{
  "n_layer": 16,
  "d_mlp": 1536,
  "qk_norm": true,
  "init_std_up": 0.0412,
  "beta2": 0.95,
  "lr_head": 0.00975,
  "doc_mask": true,
  "train_tokens": 544900000
}
Each number is 500 + 50 x the weight over its row's rms, rounded and kept within 0 to 999. Layers, rows and columns count from 0. Numbers have three digits each. The size before them is the row's rms in percent of the matrix's.

# v: layer 2 attention value, 256x256, rms 0.0648, rows 120-127, columns 0-63
# o: layer 2 attention output (transposed), 256x256, rms 0.0568, rows 120-127, columns 0-63
# q: layer 2 attention query, 256x256, rms 0.0699, rows 128-219, columns 0-63
# k: layer 2 attention key, 256x256, rms 0.067, rows 128-219, columns 0-63
v120 100:476443493488518409418568482536554551445516538479423580458507417475531376527531488523497556498480481577495495450497527546445525522444589536570571455410566474601562555500515512509532536492529409
o120 091:532412399517567480520465442463462421516586489571426479487505463444499546539566478483447493525534507488479506533455498505481549507521448531446619440515546519486457554467614582471437516505439574
v121 090:494485475482581408505506561412422535481552477525383492476452496526471447500479467497519598459440506518474553471498528532462461515441402536609463486499522553488536401482540508429363571493423527
o121 092:489489564442493467580567547508425550487534543466460511531439513448522537511508583515512477559435488449524466527516483543509555461450484418416544423451500461433488486571503435519483509476523540
v122 087:494502499495579628564500475504523478583461550505502501498474496496479516443543515496467454445516544532447468544499540437504503514488607505551448453455479494543426458508476568526463469551598607
o122 061:531501532466481480581611508462477519473514541539489510528464513550516521484489488617444540460460446435422540459475486510504505469414555413533472443482504475512503435656461451503539470557502501
v123 094:531468491523508499468433441403401524505583468479494455452490607481494509475501372562515586487485578418506506560490471556531499462514536498545456554544556455593571469509380579541682600506560571
o123 112:573538471486488525566555505447569446592583535450550484522531501560505578526554470443490500437429612475435567357433526418479554535580520565482448435545478504485513423425605531499460591547552409
v124 105:581549541476439475472477499403502399464430521443539420516474499587488642555577584429455551497490489466525555640480481480476505575486544500479523518530423302612517530532519427477537384505520510
o124 135:493543518427538576453455500516514530432494441519511403435521493512473483523507403446524480422575554606552501494455514500578345565469512497462512487560569515574499432536499488511464464499547546
v125 098:430464575621508484456537449423513521532396487443463544622551496536441484562525448449510453501533544460525619501553311529494492438542516552484569503473529529596426443518516463541586439534651467
o125 084:598490489571491504566502532398544470540471521461524555413524487504463488583495368502480437496403472536430538539591526556442541586577457515504431505453561511460435522453420568494471436483447599
v126 093:511525433456535431562493536479482511530512582580396564480531444448515367487491521493490555531529612546488483564561489496537435551482466467441453504513529584489497493498505393449479526458468545
o126 118:393464430483482481557510555504423470512619453477394485546504504451529499497469609486434428532512519535419507525516459514489528369492535529571506455408500458472511573488538471535472544472523433
v127 094:470526444578392540537432571628554509408579496518429560556530509436476486603432558467485427507509579524521510504554496537510493492520434495516515493531492456497534486527529435529463435524513487
o127 108:489457439521458548458517476496474509547432515521432528577434463417454510492515515555456450567549465521485401519467448534557414486440444518506464440434439475432483547559461508502532451533485563
q128 086:502498528521509512464486426533442486561483465503503483514478452508490501401431566540514502512485525573540493469487512483524456373465479536528428487441590467560518488485548608509479456443541560
k128 096:475528531529473512466485474571355483505471442547466543500518519472564509378494556531494498477491533585567480507535536448557491402534483585544463493472595480535517502461562655512463476448542577
q129 103:531450442541528494461585515551544478485585505564607466369451566503461539522430413472622474523539509503579542521438510455453493550388560528369547448515484529509459430552452446466536424480525516
k129 102:519486511492525486467622518602493424478576417583532449410466586499425512499495490431607485499526504506527572491495507424541468496417586568393517476454524549583493443497421450461529427496576542
q130 106:459538510533469480452483585604451544397526539608457549421441560473425476613470340554468557537502512533476499556534447530513491458479456399553499469485505489518563462580388522445507394543551462
k130 102:463525495598494483452508540584397557413521525656499574477511531454464465626460382543446547506583432546505503558496484539506505463516439474544450506434475505522546460555437569400470408551516443
q131 105:485634496441509510527627505528493487428553479539576507512498520532552497540552487454497433531516459456530482540516566493475455514503443414496528536425490507445457425513426561574462545558436528
k131 106:518604506430531534567595401530502543497530480523479467523552547526535442524527561440420470509449481449543483567501563487499489495481473401528505474428556459457491445470501584574518586573449495
q132 097:551524562539445488560507486486491466469557454533471507437481455580477562480523459455500474529506490528561447411539441516498477433530498515456504524543493454439590461590425538487454534465599464
k132 099:582514538566464433513495478537446432471545419526429508468505470559494594497553468477444511502548477457524453390490513469538513442553526491490422549485528465447579418557491581475459549482601452
q133 100:520535473494523643513493512515543592526513534523624465486549467488473507495445518506462448493524439502541571464511498390488520503541426431445444487591419392517540518572564491448566410500522477
k133 093:522463486484454629504516513523531586477510534514516491505474479473466556528440523447536415488554486518524542503572490414536553550524433482423437476554391420459537508519511438510529400483557487
q134 103:485524497552500541523540530542511507526510516566479473528488474533520560511553444449422424534423493552514553458451396548468459413495442529536456512489555541540545488526607558580570579471357495
k134 102:463458481525452528503532495503454527576424409607443530482507504509516488524575524475390451496420471563509508485453564537424540446488435540602494499494563506544483527500578604543525585503401456
q135 103:416528463529512482388525399632499526377498449433539444560478542475457513467519462496527535483515437498496499422542512534460500517543461548542533536545388571459537454527418589504494422558599555
k135 117:513482419524501448403493423580384577407421403480521489557587570502477520462571514491510534504475448503508515469488548549501472537557473549494514516567431559506509541507474583492482490588668553
q136 106:402545500475464508600525485458433605551479470429447519400429520527462431512529556530492480510431578568491498491450504454477497498511455459561560539478445445539370521450453500434471462520401577
k136 100:513541502500481557563527486457456598467502444456448547421451508516453459517490514550538472506403572579491485502473565503476533502551459443582498543459523451580392534403408532450451405498448557
q137 111:548526445524565520488543469520595561483437485523559576523525466546468520559439423471468443531470477521449523473558409530502470586418489478458485465464494605446488460560517450492532478568548453
k137 104:487505554527559539484583463551562536576465451498509538591506483538441475530474513471435474555511475576464547588580413542500515583395561465477550432422393557465454451559528428455575498562577479
q138 122:529546460442505581562426470644515498426516576532549485514462536483513470498446508455534528534543480474526506502515572516529505366503477555491533512604494525445560532488480457616424490473588446
k138 103:485501458448518561570439490655452539422535540516527478539445530492521525474507505431509461438574541417502531489477551487523440421542529523465536491650516511427557522512502421577382578462577521
q139 100:493525424438607417409482516478495516579451476422490444583604473476520458443491519509459570512474483561387504476545623494458476531475529533463468511515481549513411516493458578487445460503588530
k139 093:459517506463639446408481525422518492561471517419505435586577439572494473446458527524489463486512511567448526501537592495495410545451516555442486509516517537446388476492471545486497475487517592
q140 108:564457497537502508461508595431572484396487609471507507610545501485523487411485600482497452497528445413605473404599465501473461472495578539412377515432511482521649460503512543508586473532565453
k140 092:585443527520457464428492559448459431518474510493445572629571484475514448349529596540453475530554448474612463400607557488469540472545621527392431472433550437498555464514541512468553522553570443
q141 095:457461492529506568542482488475499430595532469505469445502568483528489453484437450501416529548422498435427480460458435571492521540545516516572471526541584479413462556479396575587457531518463508
k141 102:441476549475497530502475441467463452538455462524483460505552554515512463401480536497437540493404539475414452420475504561461579510562572491578447478436540516558418561513438556504460557474446476
q142 104:446519562474532532550542437571608425552449335446530492553481438497490527438518509545501462484528532574432440455493509474465514554512482563511533474440532453440462495521373533423323481544571558
k142 103:466525591441536557489470447511538400453481367462494468571483499555513434448514516577511497518493552597441484413515569478499513494541462538565574514396609438476428529513410568433450470503545537
q143 104:460419610625456477517425475446435457521404505454431578527540466489519482541512431581422379498452541457398490508467379507494449503598645571518509453359516473512443554485485515410492509479459459
k143 092:500438600607382542532437502463483523468402545511524573543560450515573436562461437562434479528463531460414464482515367470461450481528540529521469465362516457482483500512539518465569526463411467
q144 111:543434415515439444471497496511423391499476421414453574572532480487524524566591494593503441524493487562549493494463552591495512434557509527433568500447534620474567523487465529473500560538574566
k144 100:533524445583455463510401499492415373484511462497481572536575534489545496501630457601412509489461553558521507481394567592526470462515543508500525529511502557462536492442485596443499602519573533
q145 111:620532452414396463495576499449512493467478527592426452466508396542522447394466533489442445519503499543473509405527458515485428498486513545492437468436594477397523574466528473541474452536581427
k145 108:560506497412429410469542461499425511472476438610411442496567461526500401385531616566449428488502535507468508390503540471495453489540572548545467523452579500490438514491465493464408513573559478
q146 108:501566572502467538464544430504543572505493639439501484435454452492543499611502462478447607536544495498516514535491564452527499435512482513496479516559511532505595489456553509480580420444506500
k146 096:548478506486470533525498464512528557506434606507569492392526480514501480534512389518511596532512534474566536470484577426520521492580501527557489532558599446488566505438590528469524474422465487
q147 120:512543546465557595480464424457525494555546510450476521363393537455529553512463493498495477490535477391461456468479541494528542546459475516537572512526558465514438465444604442504406521450414428
k147 118:496536542448561604565454445451523485535566585491543535347374488464528538510456412511527490492561449402506405446446568475499500534500459478490627504556582448490470523415588437505458485460390474
q148 093:380495441565488415488525543530423463534513552492478406496549511473512507544469449535503564453612522510467495510424526458549486524564352485463508535429527485412630501546473485476654383518548457
k148 102:450522439597472450453561559530388536365472558515505405485666505457533519510512499479529427433575505476448531495439548485567472442549367498539431531443517535442624496536477489412603430484579452
q149 105:536520475519475553507489367407557530523555689511567551468460537474565535516534504495484460543481465443501498561463529502488514562476520591506514481458517535490468520480612496541537493468457342
k149 109:577482547455464549511539440376570554496574541470507525385414535472546487496483524524481451548449452381516513493534550465440495508489579536499621481511516551553475561481571507542533508502489372
q150 095:499537523510400530534517461393500512497544531488658503494540435565571568497474506508514491489491480539521498479556566498531505461542497535454519545599517473503496476513517451470476499515496471
k150 103:502523494566411523490524441405483552555520505556600529474511425528591545520471524507490504485537460500552509473547532480526518465551492515504486588618562455464542522465505500513510501502460479
q151 104:473533544489504550560452507529493510489513383497502479544556474506504515456480528535513365486523546516510448489552611503502607577520496353557604534572435576470493532538472497473406477462516472
k151 109:535477466527488530559413521537556473425531434509510486497547515482543572524474532487536417531554518448532484491539592516490531629497476397545544544588420555456522527582486555466482421424508450
q152 111:491417536486567569423458498603533499465451510461551462469564414423495405407448521482517465477454479474495479490493466444483487555482559567525405494415509461563514509528485464441436478492575499
k152 102:501447624464589549454539507618518478468484532454524455457558407439464464451464500450594457492501497432451468476484488426568440504467489528513409473432550521511539526529449438494412472479527526
q153 104:512513495524389578506409440486517487448420473575546551516422459464548495500567604486561507510451490444512579548474552457495517521484503529424559450549519528580603526504552511472489586522469454
k153 101:563533473488370549503385464523501502420444458583567510494462457437548442486561555500563511498443540447468558495415577479474531544505471461426520450568546489549584515486492533466463644490488441
q154 094:540446522480538442523555533454463478491466511497569497547559543493542510506422518538466544522474533490503521499587501549441482577497561464436549521495468563481549463518486512508480433504518472
k154 098:529450577524483440555527509458481472535478590470583457599453531526467526448429471510540516563521524568531542507556540632431535568473553488490529472423471531469497468470484429467504426420455500
q155 102:504459430438570481452524463545523476440493338482408457503445472542499576432542566582480407491592554507486420489453580414452534498474576532529581500536430568467397529463364578488488517463570509
k155 095:474485459465595434417386436490502483420572404426430468450483577558542547448564549503528406530542577518499426450459639434461518490430567551535565527476604509468417487500416571454418531482477495
q156 108:482454454502454529475543541636521502414538561529529487500497487528459551455476477532486571514567567525515555550482502492548461438633478509394530515509519551444545472534565590479591501510578555
k156 107:422426451516454506409509462567426483445524456582466500533553581516469502416529562562388574437567585570426518526491549475523523505613550508464531513555494495484459473501500585445511549497553537
q157 105:475484551437455523509589463497501474614442458543570517546491393459522481558546565485587551440476475547491436527398524507469544418592521397607550529436554488466543489483507424451458440493477510
k157 098:505515427474429533475558493537571448543495552526518499523488440468624515587505475509611519423544486517442466463412511494578488396565471430599562534435579511436561476536502464554450417507489540
q158 104:444482629580471435587544587472572532520396607465493546521451422479519426457555428468525593478445435441462481515514423483515496490521531493434526548390581482435501452514459438493548505532503498
k158 097:455525603576461484555623613542543503557374582491492554530478440466503486416556470485486589467483431436433456526572397501526509526535536524448490553405509498440437504529381493507517522570498482
q159 107:528441501557449585506513501455520540568393502436493572550548491502505464548514486492454477496501483451444491510399494581481458544571595458580509543416501507587542507530530518437486470484577448
k159 109:453504501522434576486488565503562488582447499450501495514556504518475488448485468456458468439507481422461468599487484573494421495521537517522483525476399514533553500511474490423482497515513488
q160 097:555417450459568497507466501542506395442412400539480576503551408519544517508404466504510392439478461546456434428525472501472555471470533526486476420529454572525506471527574545542446483513459394
k160 106:516486509463484525504497514584506432469401441597503531541589380481534440508383533492504490431496447531488456482546459475463533560414544499444538408603388575493531515509497514524463497519519451
q161 111:432412556595485520423470459477533473552429538504593488467545520476500432518574411530492524458479479452436534591546549497524511493517525435560583510495423498491495393465554489442540560511485439
k161 103:379444564583542550493498463466459497595478542512523463501431522466465491526558399482534495460562487490460508599526524507523492474454419413510570465447458471434472422455502422498541589541478442
q162 109:487439555559516385480500450516492428493490545542611440524486518502487433519491458488574498495501511440458531526489517568504489492536523473469466508511427476519487514472466564561461389515501508
k162 105:505423521582524421458573487517562523523519581510565413565472484521505469543490473416525491490506482454433523571487435549505475505533537455436523509494362520449478506510470481560504429541524459
q163 097:470573451533515533574577447505490516531467512427414564370485540493483537524590585502445488491471458488514556411438420485578513558404402514475510466501555465478546472434560442570534511457536456
k163 093:499577529481572537508517457510513396502491489475393586299473571459485585489587532512456453480402460490465557389440462472559549504449440475549416533503578522477581506435498486593481449455518407
q164 106:553420501620558446479475547572549471493470461499558463530476548400502494468543473451567600519427452358516558549415500596518499516511517470489480529516536559550551459496459461492476485516498544
k164 098:528460475571569450481514563559563481571525466504589421568449479458460537427500430507469588508447479373460545508420455529495505543574531472501512516566429568533536439463421480474519542506460547
q165 085:542488517467468501519459499498561473496509525564546497454496472597483475581452486487479465498524498516456392507510509499499455530500477580543548459455473477496404464483431530430489465540464468
k165 106:531536501462456441524498478523597502465445475599531478533532495639465475550470573412402428506451458448468486454553492426518428502484513511509599536503424539494439532517507488474489515505497405
q166 092:443399468458541480483482528454585510573515463538537514531539517434535494524531576468562457479454450548499580524498591477460527589462548490457643499525437510598417472468585472412480505553561535
k166 091:402450488480529442522458554445598477587560483509544481522469562431461552489569420501577445504450552564471531523531589553431538575433524492486622527469498473499430505459533421421481425517574531
q167 100:533495546521613465448507503527541431551555459448595537435462629488489501459494447546490443495472506438451532418540477504518557440423482486488495465506585506571628538507474424511499454499591477
k167 116:459534543494557496429478534524543398510588556467581490415429539522505524522469440511532448480533532418469524479517449498533482500384527547485536456490534509528520449523463450526405393525596596
q168 123:421566522447441466540523532486552442589513577580478520481333460475512432455434500548463523510515496543503465572601543466522499471438477514530601544461555441470566490488572453456457537463454503
k168 112:401532495449491479553484513456528459538534600541520466523336454468492467492502457538502471557575545557534428509542530439543463449440460503519585511483608393429546549508564478478456514432439492
q169 111:493532523438512434479607471482501478520532505498477445617520492539497521412392474498527443548503581491487489481510429530468423539535573515409454480458513506451512510570381524511497518507524576
k169 106:487549530475487424499567438522454529506540496504505455674595477556505405414488586543524453553478511529537491513484456513513425523545544609433381456498473457534540454565475530484512531527500566
q170 096:532451535591524531553469497450477488507441518490531527488474475545512534499591525499523540532464498538442517462437530590543487521538482558555461505571476530460509443458416395455447498536394576
k170 099:488476530595593517550511446413495466512466578457495496400394553612535483499555467495556522554451472450448493438423570554484551443576443509526515535499491504496522480422449358483454489492385503
q171 106:488466494441495466461539554638524481579538339510508439483481432442472421492584615523493499481500577507482516464439516473461519512500528470464564472458549533506479488421517541456474604476546542
k171 105:434521537457552537458445469599554413585601452466492414473525479423445446496563548565522521488549604552420517515381549516463544551469487521518520464457550499427385441427470580453473594472535521
q172 097:478424495519477418567488444418556482607481515455494451425433495453460546554556586462469540499501492475511494571514504422494524538450383515461514547542517496478474386503491479468396554487423457
k172 091:504436475481540467538457380376570434643578524465464489400415509492464498572492496495494539504484499481510499574540509439508522521483339510453470528528568480445460463487485479543431537494447487
q173 100:527519440615516422507532533507394515440485474481474535523396525490457479439511515552589579542461491467572435481567570541532520450513541496451532504517449554559513477509469527523573485535517424
k173 105:543494446617551470498486496421339533455491425485501538525442564453494514401569452563572602469465571511557461465547642548535477462557508469456545495547526441550487490448467535473528512497523421
q174 103:565499583448525533576541590407549441573489398402549530586501523472504478567654434434508453524524425476518526538438467492522526454468615454438432449454495424495441518477480411427489545466514585
k174 120:501532546509565553533534570440601421638515531338491519545439549504527512600574413420500481484543429419481479560449404480519509464422581517439418498425489437452491464477521459483453490493470553
q175 101:574396586568549548459546556620531471378471451525505478415439494523514544491509530543463447528521529529508544504512584493528484552446576523430507417428453467436427476526453535544412381505430431
k175 099:582402554507574579487550583632520490450484464507486514413371463490486462555459492542476505495489526529493521527501503487516459518453596514384553387464527442446413433452462558559467370475522449
q176 103:501467562618433465541489567528515501406561537546545463520388573547495563425416458496573481514442564440571497518500534501503505582436545518422529488490451474488509502487437543547468465525435427
k176 096:504513552539447434505517533564478522448447446555542542542417547504444477402455540446540497563381540380586486511495517483495560601491528531453447527514552523486535526479454529546545483524419476
q177 102:423426383569506479404511444504487524536406494440567429471552520428470517505404518570482521511482445526533494463384490505507515492421459411447530504515504545484542598550481519453657505496522475
k177 109:501462402567510490427481456588486544446458474479549388490591522426489505434438539520543526494465513557485503449462571505527477531438463488498427503478473563518529566519470562445570501518539510
q178 101:467508397394515427406563496428483451583545466431486533567501570418504436494593545484450445557513574570493483413457569454536508565498482481545515495476517466500483533421540503609480505480604543
k178 094:501557379419549444345556446426460457535554503435474474525534576433522430469564591487482460494445571492447467491466544516514463563508449527501525508481583458529546498444521527576501470488585561
q179 113:542468369540606486439514469527474467459406495505657527522540470464541537539560520494502475515412367459523559459480459523504541503450557581458426461541582589416516511484512587536494499488514444
k179 093:499506408524586530430488415581510447504463456516557486498546543436519502490580526503465520464408382442482557469475502536497558506447632541551474453563576553449493495410435594484519521525529422
q180 087:499482423500455517480459441509439519557425482498482473464517521493417501525471508509524559528473456508507531481435548479480475572430476496559515529499523477467565510503540524487556639500499446
k180 113:520559419483400506497485457556526532517441433520508460553587493452427485412475528424496503504455463526481525476478492533454499602488449489537486541554475564520548613518470507423561582541571423
q181 104:450452411526481474363478506534544505462530428509491482518543526553493439390446601530480527479471534538512470488496529431537509486501475528429483495532511545578576550554550528400614443513466578
k181 107:480513422496506481334436469487515473421527415500521446512578528506530474446513579551528496490526554574534517438528458415522475449539463550490422489547518508557601519522558545421581437475464552
q182 093:590506442501515457521457447526555452494509636549515432491417542516533560583508447517515452450523557475532475588439493490499510502572332535512500475463610588448462498431460521580579574484510470
k182 095:570523383538516477489475386488539508488552548608400488473462554521512588535543518550451474478455476461534474556424487450463548528486360543514568538528561588443504496406464600567502525538535481
q183 102:539466500520508447456534492518568510454436462573500548450559477568497499587473516494545462503545555556568575528508482522471447619392529456523522445529408619534495542517445503480476451538518528
k183 101:514486476586463422462526467594598577463468525580565485547528487567504480566483511469548466570525478557551568525535480510534428574398536502484525464513399624558570537516492519469537408512528506
q184 095:545477593502504458501433445467522516419549560524573351596477498547458528543526601492506469500472542422532536487480590519498450557493413522476528552575395457508442467516543558395434521486499559
k184 093:520469574525455456501440490449567593521510593411542388627384473601439549539481563427549444518509511499574527510477612498534456525524376457423556522519370462475505544546533510433554464446516530
q185 105:465591583509497534395393445487655442586468593395489521477438441534496573641589521492468455446490507471499503483413462477506495510454526567537477506509490434498477482457511460472476422498493495
k185 101:490595584512558524492446474470631467577496556445488478472425466528504552609573495442510424484567419421485495482415448439519512460468489547481531463477506452481503507445515453520460439492457473
q186 108:530537469523507464481525511466500464477463544653478579464487448513597449439488498493451388506520503578464485439573491443509500582503509490495554540534449636454415530494530473492544441503442474
k186 104:458429474531477424527559519422468497461434481655533570429415435553522455476449498519455445553475522566510495372537537458479483546521497486510579552493465558530426493522477439457562386508473483
q187 104:585571563496559545577523476480484490524550489433394574389545461516488555521491441501508477484460538492489505581472450551485558492534538493512526457573470546465426503466522446502505552518571468
k187 112:493565578498595582529506489486559445529553518448420516372456465502466549530425410512505505450497543499525498564491453551468531530513557505526544470553474521446387461457495415477485527483489528
q188 101:492549482528635306439518415426489502498480554540579423448467484493518460484394518473504506477499434497484517535589540522468467470506495515572526500534501516457465503511473397544521500502554483
k188 096:528567430596566321487553444482479531530495534559584416469471432546519476494494507452561485504495447495478545511536513433439471538492493533540498510582545532509537564517496406540529503528604519
q189 096:466398477528443580462461487526414470425514442517385497383520460490507377424480615480452513445606525563509523446484477467522506511466495585485506482526488484407490588495504574533495575491461417
k189 113:572428442487461538451525500546415481405527432542373518447559417444510368450471623512462502479557550608498544428495472489513454464463510567480515470547545512456485544545522560566545560500496492
q190 107:443524555419457519453570517574525413493485411459380430589547457449492494512509497551509533469487495471452483431550478489476552509528595526530514481446361467518460466532397529428496441566499541
k190 094:438496556447497510511576581523570433541509544407448492606506414482517508595435431530530536527564495530544411477503439508528467507502536504439498465472402452479522420530490488477537424547467556
q191 094:500573452546451512555418459514559476475469513534492510519529466392534533563485469458532442489476547518502478526467413461470463516569471489468446510500458593536461505512572481492510471501458613
k191 098:422542533522483565603389473456533435542488520415505532452426500437486526550526469522583474502469524534487459531460456441438495518508481505489464452437512531517476460493603478522536445475473575
q192 098:491519682499509488479488522559495513410565516587599442515541531490453469527473443443563445501553520427491407559542542508498517568506427477505518540476440477474491483470453434466483419496566516
k192 100:528481640510481532512557577488476525480489518557563481489556510506441463513440462399512498574548499446510441547543466500513478581541401472387495500453450508454535572543507457512547428529557558
q193 103:520460570497458468511424543506546514493581582548566591552507503445481451576491517500586533481522505466449491602537493424469510613490559468404526476511404542494499463568530446439479454472522526
k193 098:488506556456423519534488553462551492552559579472532497607490455450435454542491488479642568545545523484459553624561469453481473603496512533411591468464445489525461467557500404447523385486491573
q194 096:531485516461493520451492516503417482527570521494598559645614419494557396522488506508491466475545535582507589526521505447437546465480546492489541471565389579463533514584513584508615445503591462
k194 093:498483517477438519479448503514471438469528488510519429639643453432549408484471527469494478505577536619535624566541584489456514493459567628548599461537429510449500516623527496469548400509533538
q195 087:546470511486488525399471533566655464523543554541464506489482473483468519534557545480391399555495506535501534480545448493532513569534548625517448512457525397528570549458464465463526542482535459
k195 088:537463508492547484447440518440562425518547472539468505443506585540480485486558552578470453556501509502430515414494553485455545502564559638578483489446567363474498549481477531467446538477495462
q196 092:453440507529486426506512515495452507538503429500498522474515522504484519433460475532530648472554509499519471545560504558461559473474593476492578457567430503452505501549402522492474424532613462
k196 095:409436519585498440504537506477476484554534517523514525474446457526487556517386421487497606458598511555535459521511504562517497516435561464439551444608446511479496431585475452458502407543622483
q197 104:552484499463463477597522546531503520424519531549445506576515483507485489408504512447507524484539458548571589430655548457470501456409501533428513521553479441384509551506577578539435499479457493
k197 108:539403487437422472546525587531475453439497516500419557535482503484484500409496509534562514512513485574537602427642537512421536445445559535461531504515556435376451524476509623513446526453501497
q198 106:507537369470419611488516446580538540416461445498480573481485479520513588584493537547479479507542456478547446520418482475498502479440570454360486497493487523509491441503398532493577532459464507
k198 096:485561392408427580518502388578479441429454365456451548530506489470517577542524542530485504563525500561589500437459496445478548497425597448411511547484527543528516536491423506447526486433481480
q199 098:457532437453509593547461587548549533515408552501536567464523526439510506474450470467480565523462521442450512407486383490471530468579528496373508451540550414580507432449566442473556411512471608
k199 101:451523486451517584545519582548527492569423555508509591494509522430461527521479490489446565501494509456438507418532332461482565439554558475467463453542566524570482467461564408520496480535440563
q200 108:454478571525498415539607525548572568490550538441477477432513512491517522470496407528474494496491468495531535442526403529532521437384597534546459536448534522443515513491549524592366532500565490
k200 104:433416583501460411479540499569546527536479534420494513402481591513489504487512374497476523459450409471526452500547466578532548462377541559559573539378512508476456471473562500562412519543534481
q201 106:420450414531441470537589574579478562455490517553542555503587473575476539508509554543559511528561476509558514467517505485532532540533513489377532468571476571351474538543434581487539522560620464
k201 102:396477446514410481467475476561527606419477457500449574523588602569498519432530639599510478477550529548530497457558613506532537535497497551475531486538485578428500523530485515444552583543630406
q202 112:541501460547511449492546447608563502426494445557562424471520470513520500531430536484540459494486501510516548513417552507502449416457498485470494488398479575380510551502495547544406452535456533
k202 097:503509500532522553502501449588523492500579422537415440473584526523536477502439582510498472484469530525496554543410505441469483445463537523461538466466480579418477530443469525515345495577538599
q203 123:476452409558483549481403448488440467600444414520530548477564501446502503509544510473501554486497534514422514554436545502494556636480540495583585505509516505552411498465510487468513643523486494
k203 102:406493394496497572468441407457500472570539452522504501435514484439494493492508468462514551505507520534403494497438515529454556647467492492565543487458454511557448521471447488447562600526462496
q204 119:458461513468476454508527509565413532473471582528519538470505466518491497448515608467446596510606511620467545495541635431477540544490446571487556519514467568407490519508506630579457463493441447
k204 112:448462527452466504480455501500470509528531582478442515432493533472509498460535549478496557449633580628479511575594593473489519532424529571505575473520485526390421501486469551539411478490450454
q205 095:398450402466611492414560536463568570517520440502461418360423514551487528441525537537570542504522461467482540472544474443518536466463468405485549492626452454566404470493501541582413484564511557
k205 102:409464431440622523448536508479589592495551550461522444440392470506468571484519499543577491485474471502524472455507457470536547519483434424482469475578555452573436428524521555602494470524530559
q206 099:477548466423512545520441465456387417478476438574528530536480579586505514526522468500474440534527484535501427402545503479513521404474495515524525484548598433503535494495544534455558508493442529
k206 100:537534432457495469493464504494420457399492422551458551480471529515522564542507523439460471535517573533478407373504544439517512436488502493512532456521613396496541452519482562465478509481417569
q207 099:514523554476426566480431587541451461490605557549481502495521469524480416487478443460536488481614551525526511609446414563495498485522517432499496449545471528473551443575579484482589474504525531
k207 091:469490547440405554490481569549460451516609561596504491537531460521480437517530452422483470515642533561478515632455440527492481458564483476449507417539371573481496410577660455480582536536464580
q208 108:478562498470540413514554608400538514581506565497507471573421522468479496505543413507524542490444417455519498504623437504491479396571445445482521515530581477476503494487456454473516612579559541
k208 097:471503438472529418554531576438541622549510594520474495569462507538473498489510479560418533526428390515553510474564449496488506389590450475509540545498574472447466480515532527518557654613524504
q209 094:456461488551605557397450520532588511578586510577590432430534546480518531531503503507520433495532476427463461547487463547421558553512471454503563446544465502494348488528517549552451450547458532
k209 099:462434444529579500493464500541645540526597544596549393478560535544477554566427506469494491539492504471461485492504466496422472512488424476445572442536444564483427467573530520548479459583508560
q210 099:543466471459602504508488521450498442562393573428516512505508561460476560535487553503504497524396446422436485459538502477480518546475536531532527507414445442565483496477508454386393552498484490
k210 120:502500505442601463492480515475554433604500570344512535487414575494451623562517465514536530526398472421479490419574536441475506547506542515560558487429468427531473480462524515450402533453420462
q211 095:482491454561558594444493553573524531482458466431509496540547534488473474367554506486605472479501490435528488518407503478515522461431456545454483526490507521517574617469409529530554400540572601
k211 095:531409468535617553467501572575460481409515460456469482547557612461486495323569533569573475534462552440512556503486527469557528431463474570444450438463516503559535540492476544526511390543597610
q212 097:527634500455422498477487544477564512471580535500569511440427541464473545505475559458510447482484431422515461495436506416549516457409511489550389503473543428470487557472484482578474568422461404
k212 107:496562490476452505538499526485568526511598513457552480414408530429480492548471580475610430557495437431523468494456527429489529445446536460465489521482552391478517561466481500565479527469479383
q213 111:502501384482583444494491562482483428519390574574495515486523402493515470474517469486533449459474447561554517425518445452530464460501513516497449456479501576363501612545393542504510504560551484
k213 104:447553455473493427447505482520478456461430444629452518537585496486492441397540562511470449479427475602500529390564520431553487454505517586586450520472494536466530524502393590457476530592558502
q214 106:625486536547488475540435492383483530609628595514522423411447509445513488583527480433492405477487542472454433515443401502448498462524491440530443518502516476583464495496649427531523587431509510
k214 116:546484591490488526560468491319507474562654567490460409372415522427458506591479476438505402459511477536478441523504496500443518502527493453501484475487495437516425453473626390533457569490480511
q215 110:511556523469445486497533460495483501545533494495419500429434557461482513482517568525461479545540496509509442472507526471501532518471517531483550498465578521470500441456513532509479615450530432
k215 109:459552533445488533464508502483511462542576536466455546369430550465502588509518554550475459514531531495501421458442527499523495515417503506506505525525579506451431501494495553465452569470535440
q216 105:508529527496525612401423501538557613427524553535469556507644500511493529531496547462459498500543540490462399545463513482490512628544441527456529484562487561519521456534508573513592456504596500
k216 100:435502578475521592411457516513521547432536555477431498508619535550511529500529613504479449534573518522481415573541494450495448592560477495439523478588410569523569485574518522463596440486553512
q217 101:515515610470500403426413431438521502509538568419482468331385474512560441600473552505409504472525496542445412636469467496497486529486577529571474519434456452527432513508499455456464483556522404
k217 099:531496525484458428420455491536532491538473563478563441383410406474528466588407480498450490449457451504472425615475459488502454504471580504515490544480457471574457570545531456496452454568547453
q218 097:485475493431455531554456453461413454525450556543469446437386451520506461598525451509518481515564538445465487583481505530502459411465504437508517507562515541654481390496503479493562553483431487
k218 101:506512486460432478588534485486378502543426558625539473518399348514445501580489355441439487466562517470470518537465462536528464400456449355442499549553475534549520461523528433501545539483444466
q219 101:446618512568486464459503477402491543491399620475420491439339484516519535559489463546467503492532495416487486584525506410535450442549524474500393513450509445477506506498437430583509397471475432
k219 096:523555499549549525466507547340440544472396546484413546425396445493524477600487513583431462509534479391489487586502483409552421495512504496454475475538559407447404518519478487599457437494449420